Part of a small language model's weights.
Architecture: RMSNorm after each block, rotary positions, no biases in attention or MLP.
Each number is 128 + 32 x the weight over its row's rms, rounded and kept within 0 to 255. Layers, rows and columns count from 0. The size above them is the row's rms in percent of the matrix's.

# layer 10 MLP down (transposed), 704x256, rms 0.0942, rows 400-416, columns 0-63
size [ 99 102  98 113  99  99  97 103 108 103  94  97  98  97  99  98 110]
[[ 67 155 124 103 155 118 191 143  86  76 139 119 132 156 117 112 175 100 127 116 110 155 159 119  87 169 118 149 117  92  40  89 140 149 146 147 119 117 170 109 140 157 138 128 101  76 134 160 102 140  87 116 193  88 174 104 108 140  90 117 136 134 145 105]
 [183 179 112 148  84  64 152 190 113 106 121 112  58 112  74 109 121 139 140 137 136 152 111  47  67 139  69 178 144 155 153 147  77 156  97 108 142 100  77 131 152 136  67 116 162 116  96  81 103 128 117 120 137 159  82 118 112 187  38 101 115 100 205 151]
 [105 129 106 137 129 113  88 116  62 152 122 108 109 117  64  94 127 181  93  89 105 104 105 139 133 122 150 107 114 145  99 130  84 124 134 128 143 174 142 136 109 210 114 109 177 158  97 126 162 151 132 154 102 133 110 127 132 123 117  95  71 139 119 141]
 [122 116  98  96 134 168 157  69 154  84 165  70 134 162 120  75  68 142 170 188 114 142 116 157 125 190 136 125 112 138 206 114 148 152 165 103 156  98 114 132 102 114  77  84 150 108  97  92 115 162 135 130 134  68 120 121 153  98 132  89 130 177 171  83]
 [167 125  94 126 131 144 157 154 136 105 137 117 189 159 125  93 106 137 168 108 187  61 107  61 166 162 116 158 130 112  90 132 107 169 175 171 184 124 123  95  94 103 101  92 165 118 109 126 127 144 121  73 141 149 121 165 124 101 113  98 115 124 130  81]
 [145 152 127 107  69 105 172 150 154 178 124 117 123 158 165 132 111 122 141  76 153 154 167  89 164  67 140 129  75 137 102  90 114 126 142 105 109 173 155 175 218 144  96 167 116 114 167  66 126 142  89  99  96 108 122 148 140 123 223 150 134  88 116 115]
 [102 168 157 124 116  95 157 171 107 120 124  88 149  29 185 144  97 105  70  72 195 122 115 109 106  78 136 133 156 112 120 107 173  43 145 111  86 103 117 103 113 156 128 101 136 142 119 166 115 178 118 136 146 124 121 134 100 115  68 130 114 131 176  50]
 [121 112 121  63 144  96 136 135 133 129 111 125 148  51 103 178 132 155  93 139 107 115  87 159 102 128 135  75 159 123 179  96 112 136 226  98 107 106 143 165 123 140 156  84 114 156 138 102  74 199 151 190 164 144 118 114  70 134 118 132 136 152 198 150]
 [ 79 151  93  86 129  73 145 104 200 114  90 177 158 104 134 123 115 108  84 147 161 114 124 146  97 115 132 130 105 161 117  54 100 135  85  94 182 136 163 137 130 139 181 130 119 132  81 102 187  95 129 125 124  94 131 126  99 146 117 133 154 141 144  82]
 [148 133 157 142 154  93 153  89 104  98 185 173 118  81 146  97 132 141  99 153 113 104  88  90 121 128 161 110 113 159 151 102 124 118 105 142  97 117 105 135 163 129 181 112 107 117  67 130 133 122 150  90 172  99 125 107 119  87 113 140 168 130  98 138]
 [123 120 171 199 160 161 134 130 217 156 125 126  64 144  97 114 141 138 117 156  94 154  79 128 112 157 119 134 131 180 125 144 120 114 161 175 132 168 160 107 127 182 126  93 180  44 171 124 144 108 146 127 173 143 158 189 123  18 123 167 144 122 167 120]
 [163 124 170 156 110  95  85 161  76 150 121 158 141 119 138 169 150 124 167 173 131  86  48 163 102 120 135 153 134  94 123 123 118 109  98  98 127 179 155  92 232 100 105 117  84 234 111  98 102 157 139 153 142 102 174 166 150 175 140 107  72 137  76  82]
 [102 106 125 160 100 117  64 100 174 124 143 131 133 105 157  98 162 156 109 115 118 133 141 113 176 139 145 154 133 123  85 144 153 147 137 168 125  75 150 113 107 132  73  76  70 151  91 165 146 122 118 152 121 137  88 115 123 129 151 127 122 134  90 117]
 [ 53 112  90 101  78 183 144 100 123 166  97 106 110  71 130 134 166 185 131 148 138 109 123 192  94 116 116 122 134 102 155 117 103 177 129 158 130 102 121 152 145 160 123  84 111 113 161 137 126 182 144 129 124  89 141  95 161 151 121  88 135  95 123 129]
 [144 120  85 121 162 143 137 124 136 134 159 134  87  84 191 116 140  73  90 129 101 154 144 116 142 111 145 147 164 105 136 137  89 131 132 166 160  91 123  72 111 109 185 138 164  86 150 148 174 125 107 116 138 123 102 182 141  71 160 173 123 127 109 130]
 [ 65  83 142 123  87 182 157  67  83 165 162  55 182  93 163 186 105 164 108 141 208 139 133 185 110 157 105 166  98 126 148 125 202 120 104 116 100 183  86 102 106 109 106  78 115 131 135 138 119 141 135 128 139 138 128 171 126 103 186 106  66 145 162 189]
 [188 138 106 149 151  97 104  55 127  99 153 121 144 144 167 136 104 127  78 132 106 140 188 175 148  96 128 156 135  93 119  97 195  61 125 127 119 172 142 136 110 148  33 150 123  91 154 144  82 104 130 151 132 150 147 138 129 122  94 138 125 178 208 115]]
# layer 10 MLP gate, 704x256, rms 0.0968, rows 401-416, columns 0-63
size [101  98 107 100  99  98 100 102 102  98 101  98  98 100  97 103]
[[145 106  63 138 149 179 185 155 193 174 132 127 109  83 142 104 188 101 139 116 185 125 130  82  93 126 140 115 127  52 128 112 106 156  64 148 147 152 134 122 118 115 126  98 129 141 105  84 125 168 115 118  70 100 126 158 115 109 120  88  95 122 167 139]
 [134 123 106 135 148 151 108 146  85 140 166 148 119 150  33 101  99  91 127 132  92 161 117 107 134 166 170 123  81 171 205 163 171  90 144 113 113  94 118 159  98  97 181 110 141 100  86 102 135 147 126 118 131 115 188 112 106  84 147 106  96 100 128 131]
 [ 42  53 115 113  76 124 166 161 186 136 166 111 142 140 122 145 143  96 135 118 198 111 152 167 136 198  84  91  82 125 134 166 121  84 167 164  66 153 102 100 168 134 189 120 108 213 105  75 154  93 173 156 127  98 137 153  93 118 166 177  64 157 170  69]
 [ 81  82 129 110 100 124 184  96 127  56 106 159  55 125  86 143 153 119 118  90  73 184   8  84 141 101 191  82  68 142 110  61 159 178 162 124 126 170 124 150  59  78 159  63 122 137  95 124 100 125 114 141 109 115 129 121 141 113 150 205 140 165  96 125]
 [ 88  97 138 199 144 152 149 116  89 201 115  75 137 109 117 173 126  70 100 143 120  92 199 106 138 196 100  70  96 184 164 103 107 116 188 143 104  99  83 160 157 147 159 117 107  83 159 158 152 118 144  91 139  70 189 188  57 119 107 122 125  99 160 128]
 [ 98 117  96 114 113 157 130  83 152 161 142 105  68 133 140 146 104 110  94 141 150 139 109 143 137 124  83 121  97 134  65 130 140 106 106 143 124  94 105 168 102 126  93 122  94 180 153  55 103 213 113 157 143  70 183 144  80  70 143  94 151 143 105 132]
 [155 109 110 115  60 137  61  52 137 184 117 136 111 111  99 136 157  90 122 109 134 104  86 122 119  85 131 132 146 121 164 156  76  67 152  81 171 178  91 115 147 166 175  74 140  80 115 116  74 111 104  94 135 129 163 145 166 104 146 180 109 146 108  56]
 [154 139 106 138  88 144 132 122 107 187 101 145 135 120  99 149  47 121 145 105 149  48 124 143 126  99 132  96 105 132 145 212 116 123 138  54 177 119  88 165 143 119 187 156 119 133 174 144 105 167 196 134  92 134 194  74 140  92 187 140 125 115 128 100]
 [ 96 116 159 112  53 144 117  87 160 152 157 149 147 124 100 111 128 108 126 112 129 123 119 100 161 104 150 118 165 114 229  87 123  58  94 130 166 112  83 131  98 151 159  92  90 112  90 143  80 109  61 136 160 137 128 172 120 118 136 125 155 173 153 135]
 [147 170  90  96  72 174 106 160 105 172 108 107 130 125 117  77 103 105 164 131 140 139 149 117 152 105 157  95 129 124 138 138 119 148 116  97 131 102 101 140 161 159 149 146 151 127 174 165 111 183 109 140 105 103 137 149  80 130 109 142  86 107 120  98]
 [112 119 132 101  85 129 110 107 174  82 136 159 146 126 145  71 129 169 147  99 160 163 115 148 108 244 108 118 100 149 114 140 110 203  76 111 119 138  64 117 149  80 148  76 132 141 107 131 105 136 117  77 120 149 168 132 122 119 122 177 108 134  60 121]
 [ 62 162 117 124 201 137 135 220  94  94 141  36 108 197 109 114 100 123 182 136  79 157 151  86 163 116  77 110 149 120 176 164 107 137 119 147 134 126 125 129  97  90 155 155  95 148 101 141  98 143  97 116 149 133 117 110 130 113 158 161 103 141  84  96]
 [108  97 120 148 125  95 113 142 143 130 137 131 116  97 179 115  72  84 136 130 190 141 106 132 161 205 108 133 118 121 126  97 146  87 126 136 126  63 140 158 116 130 107 200 131 130 104  83 176 179  48 121 159  95 160  62 155 138 127  71 134 169 112 152]
 [106  78 104 125  80 171 163 149 137 146 100 111  98 199  82  71  95 119 121 143 191 116 139 146  87 184  80  89 105 126  93 129 145 104 148 134 110 139 117 134 179 117  70 169  82 139 209  84 141 151 141 138 115 105 147 187  95  82  96 137 145  97 162 107]
 [ 52 150 135 113 111 137 102 110 128 125 133 105  93  93 101  94 141 145 134  98 175 114  88 123 128  78 118 172  90  74 154 160 101  99 148 187 197 123  89 140 100 135 149 105 160 156 154 149 138 150 163  90 153 103 158 175 184 109 133 171 217 171  85  46]
 [122 169  73 129 126 108 168 148 105 114  92 110  85 147 145 127 133 129 170 140 141 126 172 153 161 142 139  94  89 207  93 143 113 135  78 113 120 126 163  95 151  99 146 155 104 142 163 146  90 105 145 118  94 103 157 147 118 100 155 119 141 107  96  69]]
# layer 10 MLP up, 704x256, rms 0.1, rows 401-416, columns 0-63
size [101  98 108  99  95 101 101 105 102  95  97  96  96 101  97 113]
[[160 148 110 160 149 130 166 138 117 109 187 114 121 116 167 124 139  76 175 160 120 134  95 163 121 187 176  75 115 108  98 110 100 115 121 140 146 188  95 103 120 151 143  92 159 126 115 149 124 172 125  87 106 111  67  81 112 144 156 116  97  97  53 111]
 [123 107  96 139  66 143  90 206 172 123  77 101 109 157 221  89 102  61  86  89 127 174 150  93 160 163 128 169 121 139 128 133 119 137 100 144 149 146 142 127 141 121  90 167 120 101 169  66 119 121 149 159 168 115 135 119 149 129 141 121 136  85  41 115]
 [175 117 102 165 122 141 160 124  93 140 156  82  88 145 130  97 156  68 137 177 101 111 138 115 113 112 146  83 102 111 186 105 156 123 132 125 124 143 156 121 148 127 126 171 156  93 137 153  93 115  44 162 154  99 133 121 169 125 133 143 122 186 108 173]
 [159 131 149 112 146 129 154 106 101 146 133 110 136 186 187  86  93 182 183  38 170 119 171 180 113 153  84 173 138  74 188 113  86 113  95 177 165 154  87 130 107 139  63 133 127 124 118 105 124 186 104  95 211 137 141 135 153 113 161 152 135 171  65 153]
 [142 130  92 154  94 112 197 144 131 139 132 139 145 172 136 121 180 166 118  72 102 107 111 132 125 130 177 139 139  87 147 110 155 124 126  73  80  90 140 144  65 137 136  90 144 135 123 162 160 136 122 132  99 153 142 138 115 146 149 132 165 112 128 126]
 [ 93  93  79 175 168 119 124 116 132  95  81 134 152 101 167 107 127 154 176  79 115 167 148  91 128 140  42 135 104 176  90 164 127 136 104 135 132 126  98 111  97 173 130 148 105 150 133 119 126 137 157 131 161 172 193 160 161 127 110 161 146 136  93 158]
 [128 135 126 138 140  56 189 112 178 143 152 137 155 176 143 184 177 162 117 150  82  75  69  91 100 116 106  93 131 129 129  86 147 163 159 151 137 147  67 111 159  87  97  88 155 145 109 147 131 164 148 149 117 108 115 147 144 136 143 151  91 142 180 135]
 [107 141 123 191 179 176 122 162 117 154 147  42 122  58 131 142  80 122 114 137 100 106 113 149 132 129 167 103 182  58 176 135  74 141 127 150 120  94 132 160 108 101 165  66 158  88  89 141 114 172 110 112  76 108  83 122 141 103 143 152 105 109 130 154]
 [142 120 156 129 107  34  55 107 125 153  95 123 134 143 155 131 110 135 153 110 143 140 174 155 123 204  73  72 149 143 149  99  92  91 153 133 149 161 121 156  97  95 144  84 167 150  52 161 153 110 102 103 135 127 127 187  87 122 175 106 105 147 148 149]
 [ 50 150 150 156 203 146 103 152  74 131 134 141 141 144 147 148 117 167 104 109 115  64 132  92  89 153 112 143  81 159  92  71 149 102 136 118 128 110 103 146  28 137 135  87 161 186  90 148 119 135 128 121 113 146 116 144 142  81 159  95 162 107  89 113]
 [128 175 150 158 114 121 137 121 148  95  54 127 158 147  82 180 122 121 197 136 122  84  57 115 116 139 136 114 109 124  57 124  89 145  90 129  76 132 101  88 127 101 143 145 110 149 131 129 125 148  90 119 141 151 100  98 144 115 153 186 133 146 101 123]
 [175 104 120 195 113 164 128 128 163 118 158  92 130 101 137 102 118 132  93 166  67 122  99 106 134 165  82 104 121 102 109 111  78 121  78 114 171 133 133 129 202 101 134 167 121 178 161 127 216 111 116 142 157  90  90 157 188 135 113 115  94 165 111 183]
 [115 132 102  72 171 109 133 141 151 184 135 198  71 175 123 158 141 119 119 132  76 121  78 109 144 130 162 151 130 118  32 109 142 135 110 114 216 104 132  98 129 145  97 142 147 124 131 162  73 113 191 131 127  75 146 156 180 158 146  80 115 125 126 163]
 [141 131 126  76 131 176 100 109 126 127 164 109 137 101 130 102 109 100 124 117 170 163  66  82 109  99 139 152 100  87 114  96  96 114 131 190 111  85 181 147 202  89 127 124 196  84 109  80 100 102  95 175 130  89  95 180 202 112 127 170 141 132 175 111]
 [120 237 127 113 128 116 129 133 130  85 127  91 168 132 112 175 143 146  85  95 147  96 126 143  75 155 177 106 143 118 107 143 136 179 161 118 125 129 101 111  90 171 106 117 135 167 118 129 146  65 125  62  90 103  94 135 166 133 152 112 129 100 142 190]
 [150 128 101 125 156 182 125 167  76 140  84  84 115  97 122 125 156 142 136 130 101 136 148  90 143  77 114  86 134 159  95 131 147 137  65 178 109 117 107  94 110 123 140 142 147 124 189 147 102 118 113 171 132 130 113 156 137  87 182 171 165 166  85 134]]